Part of a small language model's weights.
Size: MLP 1280 SiLU, 26M parameters.
Architecture: RMSNorm before and after each block, tied embeddings, capped logits.
Training: a variant of SOAP for these matrices, 394M tokens.
Each number is 200 + 30 x the weight over the matrix's rms, rounded and kept within 0 to 999. Layers, rows and columns count from 0.

# up: layer 14 MLP up, 1280x320, rms 0.126, rows 849-870, columns 160-319
# down: layer 14 MLP down (transposed), 1280x320, rms 0.107, rows 849-869, columns 160-319
up849,227,220,249,191,188,224,244,228,177,234,236,191,226,235,188,169,233,204,184,216,168,215,229,171,216,194,211,158,209,195,202,176,215,190,153,187,166,173,192,183,191,169,190,198,198,215,177,173,154,189,236,181,190,198,231,153,235,157,234,233,225,201,178,154,220,198,203,183,207,184,219,161,186,150,237,157,200,229,201,171,219,173,229,210,215,214,170,210,240,228,166,211,216,203,205,207,229,191,243,179,230,216,132,213,170,159,194,193,173,224,182,178,227,184,205,160,209,250,203,219,141,256,188,189,169,151,205,180,219,185,243,247,233,244,184,195,187,214,235,209,218,177,191,254,190,203,165,222,139,257,180,188,139,191,182,191,168,274,193,221
down849,267,255,184,220,171,181,166,168,195,168,220,240,210,303,194,129,219,202,178,204,226,212,214,256,187,153,167,198,262,243,266,235,265,178,184,155,182,177,157,210,197,188,181,149,183,218,191,234,188,174,172,118,205,181,213,168,208,254,222,233,235,202,236,215,164,196,198,222,227,224,216,233,199,195,201,131,211,194,221,200,120,208,180,242,154,209,171,192,202,222,189,195,214,223,192,201,230,181,236,217,131,186,168,242,198,197,226,240,262,185,171,198,178,195,205,205,250,204,227,198,110,225,173,188,254,232,172,205,192,198,170,191,235,227,219,181,147,229,228,146,185,181,169,170,169,188,217,208,203,227,191,230,216,268,216,212,181,206,248,232
up850,227,175,239,240,187,237,249,252,254,235,163,224,196,194,185,195,188,164,179,224,175,165,232,200,217,218,228,210,214,191,181,228,247,222,196,198,205,206,213,192,167,254,221,248,136,215,186,225,194,215,130,168,198,193,151,244,165,210,184,161,220,204,168,248,259,246,171,219,224,201,176,210,180,170,197,199,180,196,219,200,185,253,203,268,191,192,182,194,187,198,185,172,156,201,170,194,151,180,233,179,187,199,216,176,184,165,208,211,172,247,174,224,156,250,264,194,203,203,246,192,199,171,240,185,251,183,237,224,235,220,205,260,198,172,187,201,192,202,274,174,241,118,193,188,187,163,193,208,200,220,211,221,158,171,233,239,220,199,210,174
down850,231,168,252,193,143,223,209,197,174,204,192,187,204,207,189,182,193,198,207,171,242,231,179,210,183,155,202,226,229,194,193,199,203,222,164,193,188,158,194,202,205,151,229,194,204,168,198,179,233,241,163,225,213,208,183,194,211,240,200,206,180,218,214,239,214,215,190,184,227,154,172,182,245,246,191,240,175,239,202,188,246,227,211,173,194,177,219,212,201,163,206,204,202,215,248,222,224,186,182,271,273,185,195,237,220,172,234,242,206,165,196,278,239,280,200,206,167,194,215,152,234,193,189,181,172,223,193,260,201,197,202,239,180,246,197,230,240,196,256,193,216,205,147,169,165,193,176,243,214,197,203,209,197,207,178,190,216,163,218,219
up851,218,216,224,211,209,158,160,230,211,164,220,235,197,206,220,183,196,124,190,199,161,268,209,213,163,193,174,171,202,219,199,265,169,171,241,194,185,239,188,193,203,242,203,223,253,175,217,189,203,201,201,221,196,189,174,193,234,180,207,227,167,199,169,211,167,232,193,144,190,137,177,199,184,219,185,199,177,196,254,187,207,152,237,164,194,163,214,164,240,238,194,225,232,163,178,201,223,204,189,178,217,173,228,229,125,219,206,182,196,151,215,259,217,225,170,228,246,201,236,177,160,238,213,171,185,154,199,200,155,158,184,211,194,175,238,210,203,148,162,241,194,191,215,220,191,210,209,168,198,151,205,195,212,212,135,196,203,230,204,167
down851,151,221,178,209,211,177,183,184,209,260,206,166,204,248,197,167,119,231,182,185,224,146,247,180,264,168,257,222,189,197,142,227,259,165,148,172,175,187,221,199,192,199,211,131,220,217,170,264,201,226,228,150,241,195,207,197,168,188,152,198,215,211,197,211,236,214,188,196,204,191,193,200,161,214,175,181,194,205,232,211,186,221,161,195,187,177,203,209,187,224,209,198,180,162,201,143,213,162,179,208,211,197,238,147,161,245,181,204,192,221,198,326,178,180,229,180,180,232,180,188,202,177,250,247,225,188,150,35,243,202,235,187,135,240,236,202,176,211,169,235,241,149,189,191,229,197,240,208,129,251,195,170,186,162,136,188,222,183,211,149
up852,182,199,186,226,238,212,236,176,201,196,194,176,182,172,232,185,183,187,145,194,192,202,217,244,189,238,214,191,204,165,183,234,185,139,181,166,182,195,224,217,183,193,176,205,194,183,219,219,172,213,180,185,193,175,141,162,240,185,215,250,173,195,190,179,222,189,238,187,147,197,206,177,212,237,182,201,203,171,190,217,232,175,196,200,175,194,200,187,211,181,212,172,215,207,201,270,202,208,145,224,231,193,182,156,167,213,187,206,198,194,198,242,239,218,198,207,187,208,177,237,185,203,128,281,167,216,223,226,149,212,220,228,149,233,212,204,178,219,190,272,197,218,174,176,210,194,193,245,171,144,224,149,204,212,169,155,201,180,192,196
down852,188,181,169,195,219,180,211,211,206,217,220,220,123,201,165,187,182,199,226,255,170,211,232,189,246,189,211,198,218,218,221,159,181,183,211,225,179,206,196,193,161,187,217,224,182,165,204,185,173,194,224,213,200,193,213,210,212,187,208,188,205,189,251,225,177,228,151,212,208,152,207,190,229,203,180,240,211,197,145,200,158,190,185,216,181,169,170,197,191,204,200,211,219,212,216,243,202,206,235,190,188,200,182,202,256,228,165,206,251,213,189,119,185,172,233,221,238,204,201,161,225,209,212,192,192,217,254,358,198,192,240,256,118,166,200,191,197,165,225,232,228,213,227,212,200,232,165,181,232,206,209,218,179,191,229,207,226,211,230,173
up853,234,200,172,231,171,170,164,231,150,252,173,219,224,168,226,183,162,206,179,220,160,202,196,117,159,244,212,180,184,183,253,211,208,203,155,171,219,201,183,229,211,178,201,187,214,175,182,214,235,205,215,202,206,166,157,194,239,197,256,266,217,156,207,241,209,275,229,174,179,233,177,269,195,215,124,244,219,197,177,168,176,162,196,175,143,197,204,168,147,172,183,205,221,254,194,209,160,211,193,164,226,229,197,225,266,181,223,210,205,224,188,187,206,193,260,191,248,202,167,190,207,233,207,200,218,215,185,207,205,136,198,149,202,194,223,183,223,204,181,179,131,219,178,221,204,183,175,201,167,200,209,206,192,211,204,190,238,151,200,201
down853,203,245,155,200,260,179,185,250,167,231,210,183,187,139,167,251,243,188,211,179,144,180,159,263,233,231,190,184,150,188,169,194,208,220,225,188,185,205,240,210,225,160,182,245,186,204,219,153,187,200,188,202,227,187,198,231,197,212,188,148,229,228,198,166,201,192,219,227,221,235,189,178,169,293,174,216,169,155,191,201,240,196,222,162,212,179,203,220,201,188,191,216,172,213,205,162,196,213,194,192,186,210,225,176,236,150,198,210,154,188,189,191,239,131,195,215,138,193,233,212,255,226,212,157,221,161,154,54,185,188,185,185,211,220,190,222,220,187,242,160,199,226,197,174,179,201,161,226,175,136,228,147,180,180,182,187,184,184,218,190
up854,196,212,140,173,190,177,160,210,240,233,196,256,132,214,201,197,223,159,216,176,204,189,199,173,220,152,185,233,192,239,195,177,160,192,221,169,182,194,160,223,155,203,232,161,182,145,177,181,209,196,179,166,239,199,163,235,217,186,196,269,252,228,197,234,176,178,251,207,190,170,172,206,187,221,202,212,197,227,211,218,202,211,231,173,195,187,213,204,223,164,134,211,238,127,214,180,179,239,248,111,274,251,269,163,235,276,202,210,207,183,191,197,102,219,211,249,211,181,189,219,216,193,169,214,185,200,206,241,176,228,241,190,232,218,189,184,202,193,185,218,204,151,210,227,208,185,233,183,173,218,151,199,203,233,199,254,171,192,183,134
down854,223,170,222,218,192,202,165,207,226,174,252,164,189,233,172,172,223,173,206,180,175,188,227,175,213,191,188,202,210,145,297,185,200,187,266,204,217,229,212,221,217,187,136,203,233,257,257,233,233,242,181,219,205,195,211,178,202,140,145,204,149,157,172,193,187,209,210,206,178,219,211,204,222,234,258,184,238,281,248,206,220,161,237,170,240,231,167,162,137,177,188,167,202,158,182,221,255,233,157,221,205,200,201,268,196,164,212,179,179,192,183,153,176,223,229,210,215,181,207,172,238,234,150,147,260,214,200,250,199,177,181,223,221,186,187,245,215,281,147,161,181,239,185,231,202,178,222,191,195,189,162,209,243,264,183,166,184,193,250,163
up855,211,173,282,173,202,261,189,182,181,214,209,210,104,157,195,241,170,177,146,178,195,165,192,177,200,200,204,183,203,235,231,201,199,256,177,220,231,158,232,172,238,180,267,163,203,189,171,178,138,245,193,168,172,172,223,248,179,178,187,167,176,185,187,208,247,221,169,212,232,161,201,152,212,197,189,176,227,208,208,232,202,253,198,188,200,243,136,212,199,220,162,212,183,183,231,172,255,244,188,193,202,185,153,187,202,198,167,186,179,166,269,146,123,227,262,192,150,225,192,137,182,235,252,235,218,191,229,193,256,220,243,192,209,226,173,205,229,208,181,189,154,182,167,197,187,233,198,157,198,200,190,213,222,219,245,256,166,192,239,232
down855,160,193,208,142,221,190,248,222,263,235,244,213,246,174,159,168,172,180,224,225,230,187,269,205,215,265,179,132,184,196,232,184,201,207,226,154,185,150,175,157,208,156,231,170,233,173,174,221,149,193,186,220,198,212,124,184,202,219,173,182,162,196,174,209,158,160,212,225,229,189,203,128,253,135,203,154,221,142,199,174,186,143,221,207,206,193,227,231,141,206,246,194,215,197,164,155,272,169,225,176,216,224,213,230,138,197,202,159,208,152,237,215,220,234,181,216,135,190,237,204,184,212,202,181,215,194,186,129,164,198,137,213,244,219,226,232,146,196,250,178,139,205,180,246,267,169,203,187,218,183,184,176,191,203,228,191,229,262,226,227
up856,198,166,203,200,210,230,241,227,147,214,223,252,170,185,210,208,218,164,180,204,172,208,168,188,233,167,224,195,226,152,144,247,211,188,180,172,197,176,162,200,184,231,140,185,154,177,196,135,226,200,184,233,231,167,159,204,183,167,211,196,176,185,145,283,149,219,156,183,161,113,181,208,171,217,181,163,217,173,190,137,242,135,236,181,209,222,205,189,195,225,206,169,207,217,233,206,204,145,215,241,179,227,183,242,209,189,204,225,166,213,220,217,171,212,163,211,233,235,268,209,209,262,183,156,192,246,175,254,157,269,230,188,191,186,264,204,216,200,214,186,175,192,195,214,222,179,235,236,169,195,167,207,172,177,198,177,237,224,202,173
down856,178,183,182,178,184,243,205,155,236,176,227,203,174,238,247,168,186,155,228,226,158,181,203,201,202,164,231,179,183,171,211,163,198,239,210,203,214,194,172,215,123,171,226,192,214,188,209,194,234,223,241,164,183,126,199,148,212,214,189,214,204,209,270,213,211,191,220,222,219,237,151,184,195,193,217,203,157,193,139,193,163,197,214,197,178,235,148,262,166,235,220,216,202,229,174,235,222,176,171,234,219,182,211,214,144,190,211,201,256,191,218,196,126,223,136,190,224,220,206,188,294,154,186,203,179,197,194,207,251,182,204,182,174,244,196,258,216,163,182,188,222,152,154,182,247,226,175,273,195,228,195,216,187,199,205,196,204,209,229,203
up857,239,238,193,202,163,176,204,183,242,157,209,199,239,220,193,214,221,210,145,230,301,250,226,194,180,210,173,202,245,175,171,217,203,200,184,196,225,191,183,230,186,211,214,198,209,123,238,197,241,198,207,244,238,243,250,174,190,198,219,239,199,219,208,240,228,195,245,170,232,164,162,165,189,205,218,194,219,218,208,181,223,223,181,247,139,147,240,263,212,189,231,146,154,168,156,217,195,135,206,185,210,180,198,223,222,153,177,212,201,212,230,232,240,183,186,147,170,186,174,229,207,215,225,222,310,216,170,207,204,200,172,226,212,218,228,182,170,166,144,128,208,175,184,187,191,211,201,217,210,276,180,206,225,215,184,194,168,209,184,234
down857,201,173,212,219,211,229,227,190,229,165,177,243,195,210,224,191,201,161,176,213,231,187,205,154,232,200,223,222,156,172,229,174,165,216,189,234,213,205,226,179,161,204,185,196,210,171,200,180,212,244,218,148,257,239,195,203,209,169,187,264,175,230,225,185,172,149,246,198,193,188,217,154,229,201,247,172,173,195,199,203,243,230,243,153,188,175,142,218,181,187,183,217,222,209,259,212,170,192,226,249,175,183,204,217,164,195,212,235,200,205,188,214,226,225,170,254,219,244,170,207,226,194,178,131,185,213,203,278,150,209,222,223,177,201,156,164,225,196,183,174,205,229,209,206,202,229,235,224,200,117,201,188,203,150,238,226,210,150,196,141
up858,193,211,211,179,228,210,124,223,173,192,228,189,226,217,181,248,189,183,168,228,201,202,164,241,225,153,169,210,215,137,247,230,269,160,206,196,198,238,169,239,154,205,192,157,206,141,217,165,219,205,180,209,175,218,162,183,250,249,202,281,200,166,178,223,142,214,171,162,194,223,202,206,196,211,184,186,146,177,207,216,246,163,204,213,269,230,209,157,194,163,161,232,165,224,199,179,210,156,210,188,167,170,199,195,178,187,207,160,196,210,226,204,176,222,192,223,229,240,219,206,241,271,223,244,201,203,187,221,215,174,192,209,237,151,185,186,164,220,207,160,215,238,198,170,217,200,200,194,156,203,230,191,232,185,168,229,183,190,140,142
down858,214,187,206,221,189,213,187,217,216,189,180,184,189,166,170,195,225,194,203,184,188,202,200,168,209,207,225,158,216,213,196,216,165,185,203,192,175,217,203,205,223,191,213,209,139,190,213,210,204,206,224,181,183,217,210,200,225,194,223,203,160,201,194,198,223,180,235,229,190,191,173,209,221,212,203,202,222,218,207,199,204,192,230,181,202,188,203,173,202,206,191,194,216,214,207,231,194,190,192,189,178,183,210,198,203,209,176,211,196,193,187,203,183,201,182,176,239,201,161,190,189,189,207,201,172,219,204,427,182,237,235,167,182,199,232,200,192,222,212,199,199,178,202,216,196,221,180,200,206,235,219,241,175,181,202,255,238,172,197,190
up859,182,205,271,245,178,190,210,203,135,217,189,222,245,192,197,240,190,210,163,181,183,212,250,182,249,214,231,222,232,173,223,141,257,184,209,216,174,193,201,207,171,197,203,199,235,190,211,180,205,187,211,206,187,185,245,220,166,218,227,187,222,178,221,153,193,184,168,174,190,215,173,151,216,199,162,213,171,187,189,170,161,178,234,185,163,190,180,147,164,247,222,203,200,177,145,198,142,227,203,194,231,154,206,165,216,217,172,176,162,237,212,210,208,239,175,211,144,183,210,196,191,208,201,191,266,224,227,177,234,193,185,211,259,235,246,207,166,213,204,212,213,138,210,226,197,216,221,147,168,235,213,213,200,182,205,168,183,237,214,195
down859,240,220,137,218,186,191,235,214,242,243,187,154,186,204,222,165,205,181,198,188,241,212,157,217,178,178,186,193,211,184,199,243,183,191,171,152,216,207,163,198,171,174,181,199,161,185,195,201,260,204,195,221,202,183,218,204,214,206,236,128,232,196,204,223,193,219,158,211,219,197,220,194,205,197,171,165,232,205,199,166,253,218,174,223,200,284,188,205,282,179,179,183,230,225,227,256,258,196,196,210,176,188,212,238,151,202,221,195,202,174,187,261,225,203,210,169,217,163,212,188,229,219,179,198,168,160,180,194,149,186,269,203,168,171,220,131,198,206,156,209,236,231,155,182,230,221,205,183,155,162,191,166,209,242,192,184,242,204,259,234
up860,185,210,207,257,180,198,185,207,187,206,195,175,214,188,200,221,176,165,161,177,193,174,255,165,232,193,177,188,192,186,177,179,231,223,182,190,186,211,240,137,239,175,188,244,200,255,266,187,200,201,196,141,180,148,203,177,252,243,175,211,258,124,223,184,193,211,85,193,181,219,186,174,197,239,170,216,121,212,194,183,168,158,179,228,202,207,193,213,162,191,223,229,217,171,172,195,243,212,195,177,210,214,241,159,200,221,224,217,256,190,242,236,241,244,223,138,225,191,245,267,208,201,225,174,187,198,197,171,225,185,191,244,155,220,206,213,240,163,177,189,209,196,201,181,197,166,213,254,226,189,168,155,209,211,167,201,209,225,221,179
down860,180,231,206,141,202,158,220,215,226,196,174,205,230,210,175,194,154,186,183,247,195,173,214,148,146,223,192,200,264,113,237,157,181,225,242,173,158,198,193,234,208,191,243,180,203,187,232,180,190,200,125,231,226,225,224,186,161,242,201,147,228,170,201,219,179,179,176,196,221,195,160,190,226,232,161,149,170,169,176,184,181,201,213,224,219,211,249,186,268,223,217,180,262,225,183,158,213,227,154,212,212,216,196,206,246,195,227,223,180,167,171,226,203,218,221,200,151,180,157,183,183,186,218,172,190,154,266,211,191,171,131,164,245,228,234,186,206,164,184,224,215,289,204,237,267,195,187,263,163,184,223,168,150,201,218,146,192,147,244,206
up861,175,211,177,224,203,215,230,208,155,182,233,210,198,233,193,211,153,245,214,208,234,229,208,200,220,300,208,176,224,241,178,209,177,238,231,262,227,198,233,137,224,243,189,164,182,206,217,289,197,245,191,206,161,216,202,220,174,166,166,135,202,221,218,212,203,196,229,181,242,191,221,189,221,183,215,270,255,159,235,218,154,190,231,189,218,177,190,222,149,191,223,147,175,204,173,232,208,174,240,268,180,221,201,203,180,219,165,244,161,155,205,220,207,202,178,171,238,223,182,174,136,193,196,175,225,204,186,214,201,206,191,167,161,212,189,188,168,180,181,203,261,179,232,192,189,231,223,207,146,228,208,187,197,185,195,192,171,142,190,182
down861,129,223,200,224,233,215,190,226,195,180,151,196,289,243,233,211,176,222,217,192,143,216,242,255,170,181,234,173,159,209,256,209,237,199,211,173,217,185,147,205,219,187,225,299,136,243,171,195,244,171,266,164,210,257,196,247,168,218,164,159,230,200,214,151,166,185,217,248,192,216,250,162,199,248,227,147,233,174,158,208,182,214,182,191,195,186,180,165,161,191,215,233,225,205,181,171,234,193,227,277,146,235,200,129,205,191,277,229,243,215,197,210,192,216,213,229,253,224,190,208,182,197,238,217,222,231,204,199,196,189,224,180,279,213,205,187,287,183,239,187,174,202,203,168,203,209,182,206,193,186,253,185,169,225,239,219,231,203,206,196
up862,178,182,119,205,181,185,196,162,227,144,222,214,178,217,206,189,170,243,215,175,190,250,219,181,174,284,175,246,218,237,148,162,205,242,222,195,232,226,212,211,177,205,223,214,180,253,224,199,154,192,185,221,205,233,246,228,252,249,223,182,238,209,184,158,146,162,219,220,171,167,208,210,139,180,224,226,279,210,237,233,208,185,190,229,260,164,192,201,237,182,200,213,226,157,186,248,209,171,190,232,160,195,198,217,183,279,246,184,168,222,247,220,217,194,251,229,161,219,142,233,206,215,204,224,168,196,167,187,164,212,188,214,194,221,226,194,214,153,212,233,195,185,197,222,228,183,209,214,208,182,240,193,160,220,217,244,227,208,214,205
down862,259,177,210,195,166,184,217,173,178,223,218,146,212,150,202,185,194,210,206,254,166,205,283,191,281,216,197,199,259,182,202,208,228,192,153,222,184,166,170,259,155,226,168,227,193,212,150,196,227,129,159,112,205,184,172,160,169,171,234,248,217,170,224,203,177,196,229,135,182,181,217,248,185,184,221,159,179,162,161,204,211,198,166,206,217,224,162,219,156,221,185,202,151,181,211,170,214,191,232,184,168,230,264,227,165,203,167,220,186,187,139,170,190,203,160,229,170,270,187,207,203,170,159,151,212,201,204,101,237,177,209,150,167,170,222,226,210,189,230,195,203,194,163,147,198,213,231,231,163,205,215,225,223,166,187,185,173,260,233,252
up863,188,174,227,196,237,192,165,228,267,220,212,169,187,185,206,179,223,206,196,224,212,178,157,201,163,194,248,207,225,193,210,194,208,204,192,228,190,209,184,203,173,231,199,208,187,215,230,223,204,199,185,238,262,209,222,181,235,225,236,223,239,252,178,206,173,228,261,244,204,213,185,209,173,236,201,186,193,181,160,184,238,270,176,161,204,210,229,217,203,217,239,215,186,207,266,218,220,264,209,163,251,148,221,217,183,241,180,236,207,192,206,196,177,174,192,220,234,171,208,202,204,240,197,196,200,256,212,218,235,228,232,202,228,200,171,244,181,217,197,193,201,189,244,237,231,197,191,210,192,221,197,212,207,215,179,225,233,155,206,203
down863,232,200,183,216,175,201,214,161,158,222,205,187,224,178,187,168,195,181,232,200,174,231,238,199,225,157,194,234,192,165,208,209,220,198,192,227,195,190,253,216,220,193,180,226,181,186,175,197,255,206,192,226,199,177,242,236,217,131,183,169,228,185,190,179,190,142,202,257,168,148,180,160,250,227,226,219,205,217,243,231,190,170,255,209,203,176,210,208,177,228,237,183,231,211,168,200,230,173,191,222,165,190,227,167,211,254,192,144,198,141,220,198,202,234,231,183,198,180,248,226,205,213,219,210,238,201,225,206,186,197,195,195,199,246,191,157,154,196,218,202,203,194,235,232,200,166,222,192,210,227,189,176,213,213,232,221,203,196,244,210
up864,144,214,219,196,211,198,150,218,176,196,210,204,197,210,195,287,131,177,240,230,233,223,203,167,233,193,170,186,244,196,221,165,189,158,237,245,193,204,191,205,232,206,242,218,207,206,194,195,212,226,197,188,174,216,150,239,254,220,225,138,213,143,229,212,258,177,217,208,172,192,173,155,152,191,188,236,224,245,200,221,249,251,188,223,205,260,189,246,149,231,246,214,214,219,201,206,195,223,207,174,196,186,185,113,192,182,193,180,153,199,200,257,195,212,246,222,179,183,182,177,185,149,223,205,154,238,177,189,151,288,169,179,221,239,174,203,222,125,174,189,261,221,191,210,185,186,156,145,176,241,186,183,171,188,134,200,222,238,216,203
down864,198,276,211,167,235,201,222,169,149,172,185,180,238,187,218,218,213,215,209,203,187,227,192,248,202,219,159,155,233,214,202,189,207,163,125,197,135,216,227,168,209,176,225,188,213,244,167,207,159,170,191,180,222,223,196,222,182,174,168,212,158,225,204,168,159,169,271,185,230,207,232,247,251,221,217,119,175,164,189,220,202,182,162,185,197,205,208,164,229,200,125,257,159,238,215,180,226,194,197,200,167,227,228,195,171,186,196,181,229,188,202,174,201,272,232,180,206,231,215,224,181,193,163,206,175,221,190,202,177,205,210,201,182,189,190,236,186,153,189,227,199,179,216,188,209,268,153,187,246,169,219,140,177,187,177,180,250,166,226,228
up865,225,177,167,201,164,224,163,201,161,138,211,198,215,208,183,185,211,208,247,216,215,259,163,210,255,165,217,172,228,172,245,205,179,195,189,201,191,220,210,199,237,176,209,205,203,228,165,209,258,168,214,253,235,251,230,185,178,177,189,236,187,193,207,235,242,202,194,191,187,198,204,197,196,177,205,150,220,161,209,170,221,178,189,207,227,189,204,205,182,196,223,197,195,165,184,182,154,212,199,173,201,184,190,174,179,211,207,218,216,168,229,207,189,178,234,190,176,193,217,214,141,187,247,170,226,164,199,209,237,181,234,183,207,213,188,201,116,233,225,245,217,177,224,246,189,199,210,168,192,254,169,229,219,153,205,207,226,222,203,184
down865,198,178,229,222,200,161,197,211,242,222,183,196,175,163,236,236,219,241,174,175,160,181,244,181,190,275,176,178,174,224,215,191,193,232,207,177,144,216,189,201,201,160,176,210,215,226,182,199,211,174,192,168,202,201,173,191,117,222,221,189,223,235,212,204,148,174,168,186,181,252,189,215,194,200,205,171,156,222,179,203,170,216,212,198,193,214,178,154,243,178,145,215,195,188,187,232,198,215,210,215,164,201,214,218,210,167,198,181,232,231,162,179,202,209,217,220,223,186,247,135,189,203,185,235,213,217,186,118,190,211,207,201,204,199,169,206,206,168,216,191,159,210,180,158,159,189,179,168,189,176,224,150,175,204,183,196,167,190,252,204
up866,160,221,193,193,228,246,228,258,209,191,250,248,254,211,152,212,186,260,228,224,239,215,237,186,247,168,204,186,213,170,224,261,166,203,217,212,226,184,215,184,192,207,208,159,199,191,222,144,203,180,275,184,203,192,200,198,234,186,198,116,177,182,200,218,234,199,195,221,223,248,229,181,187,214,243,189,152,180,202,224,185,148,216,156,177,212,202,177,250,198,168,191,291,140,167,218,173,183,259,192,191,177,189,196,224,192,186,221,161,183,218,259,190,193,176,210,187,221,199,197,207,200,209,133,213,195,213,205,198,206,210,233,183,216,226,166,235,155,216,211,203,237,218,202,200,182,190,209,234,194,231,168,230,187,203,219,177,195,235,174
down866,172,177,202,190,224,166,149,171,187,162,236,213,203,190,179,184,205,172,158,202,191,181,207,191,202,183,196,164,216,191,241,150,205,227,196,184,217,259,185,204,212,250,211,234,248,207,217,232,221,232,209,197,189,163,208,201,193,144,221,172,198,188,200,221,190,208,241,210,242,164,171,228,202,192,204,219,161,215,223,193,230,204,187,221,195,168,158,217,218,217,142,198,198,202,229,224,245,145,206,196,180,238,227,211,237,206,182,252,214,230,203,188,187,179,164,237,173,206,198,178,194,205,204,186,193,219,211,356,182,203,255,186,178,253,232,220,186,219,211,120,222,199,227,210,153,173,203,180,203,239,211,229,230,211,185,225,238,206,227,231
up867,167,180,204,179,200,149,185,215,210,170,144,210,183,194,209,244,184,197,180,196,217,197,232,208,268,213,196,183,221,208,154,218,192,200,258,281,208,163,228,213,179,194,185,208,185,149,264,193,154,221,194,192,147,268,244,204,183,218,201,192,181,190,151,121,236,161,195,173,199,181,191,193,182,193,240,188,184,186,196,225,149,217,172,177,177,185,214,196,204,147,187,207,216,158,177,197,218,206,204,183,232,207,146,229,227,160,224,234,214,152,164,210,170,224,231,201,144,208,200,170,161,209,184,204,237,200,195,176,165,224,159,208,191,173,221,191,163,222,219,191,191,209,187,215,142,199,233,228,195,219,202,146,241,203,262,229,166,216,177,213
down867,218,127,226,236,205,191,187,194,134,238,163,176,171,246,184,197,256,157,229,211,194,205,171,204,266,225,212,211,246,233,183,192,243,156,187,142,219,186,120,179,200,217,182,153,203,164,217,180,216,203,259,204,158,176,200,244,212,241,186,225,280,201,197,171,218,193,199,165,192,209,240,270,185,223,227,175,211,195,239,144,206,176,243,165,179,199,211,214,246,210,238,171,155,238,231,169,267,253,206,202,210,295,176,214,174,207,213,160,185,214,200,201,198,223,246,208,185,208,147,223,236,182,245,193,144,236,196,186,202,226,230,218,132,205,234,208,199,150,152,139,171,229,123,162,185,216,247,194,197,196,218,152,198,194,183,228,182,214,241,150
up868,180,163,194,193,207,250,236,252,215,159,162,178,180,206,253,202,186,237,190,214,178,162,217,198,176,201,189,219,241,167,229,169,164,150,236,229,175,182,225,235,156,233,256,239,172,145,221,188,216,231,179,157,209,221,213,195,228,211,237,217,210,193,221,148,192,223,157,201,173,226,205,176,142,201,144,171,188,229,198,154,185,222,218,196,183,229,249,175,234,221,157,244,207,222,199,156,210,185,209,175,161,190,190,233,161,190,204,198,182,149,169,257,201,232,151,211,240,234,207,210,181,213,224,190,245,181,172,233,201,196,247,177,154,217,215,157,207,183,219,181,231,226,171,194,150,185,265,200,217,180,228,208,183,230,207,223,176,219,232,169
down868,164,193,145,166,181,184,199,199,205,217,225,221,181,212,179,160,167,215,208,223,222,208,168,203,230,201,209,189,174,180,183,142,289,180,205,200,139,234,196,222,190,180,179,200,160,233,144,194,191,175,240,215,189,222,188,218,168,203,180,164,205,216,216,193,197,237,185,165,203,214,202,208,215,191,204,220,190,221,181,254,212,198,178,151,204,237,191,237,199,206,250,195,170,156,205,214,195,164,230,169,198,239,179,198,170,181,178,175,225,199,257,222,210,257,253,219,201,189,152,157,188,185,192,156,214,188,193,218,177,203,166,188,205,214,253,223,181,178,240,201,220,202,179,148,183,189,199,182,161,180,213,205,174,166,247,216,161,193,224,191
up869,201,180,194,221,215,202,243,166,221,194,181,177,227,179,216,186,203,161,181,125,220,229,185,213,185,208,177,194,176,184,175,193,192,258,165,169,149,176,200,276,222,199,159,175,219,218,180,235,252,181,241,233,180,207,243,212,242,192,187,171,198,163,210,255,192,180,197,215,188,201,189,199,277,195,253,157,202,194,200,267,162,203,209,205,223,225,207,149,178,185,224,190,203,242,213,150,209,195,162,168,213,209,178,168,174,205,163,173,244,200,228,198,182,179,203,175,213,203,189,169,202,169,229,229,163,205,175,156,181,223,238,200,204,164,223,179,203,183,196,175,223,173,208,236,164,169,184,181,166,147,169,164,226,187,218,175,166,144,193,176
down869,223,171,172,198,210,230,170,211,202,192,224,210,194,212,168,242,178,208,164,240,189,173,187,247,243,214,167,213,237,221,241,244,199,195,223,218,189,194,183,168,235,198,205,208,195,197,211,139,170,242,212,230,191,201,168,176,171,172,209,204,213,251,172,190,145,197,242,151,225,177,235,187,157,161,203,226,191,228,244,191,187,193,166,214,258,234,240,220,173,242,203,214,199,221,189,177,217,196,199,191,207,204,228,271,247,197,173,264,204,189,195,210,203,177,164,168,220,199,167,216,175,223,221,160,191,191,206,249,208,203,174,166,216,184,156,184,221,191,179,226,193,167,219,218,189,211,244,161,192,196,278,202,134,222,199,198,212,185,183,209
up870,193,197,141,193,162,166,152,221,182,189,233,143,203,232,174,155,201,181,205,232,204,209,139,223,162,198,202,173,236,193,153,201,212,188,197,194,203,225,180,230,167,193,187,187,204,244,201,220,196,231,237,180,190,179,184,175,182,199,199,206,202,250,209,172,162,142,214,221,227,236,202,192,237,181,210,209,197,158,160,208,199,182,208,180,210,197,224,207,203,197,263,131,170,217,148,189,171,207,235,219,172,193,249,192,209,196,194,247,205,203,203,190,235,251,175,230,253,159,222,183,196,177,184,201,185,187,216,210,212,208,243,234,180,186,217,213,127,213,210,182,239,145,185,238,164,179,213,207,235,202,158,189,164,185,187,204,140,191,171,195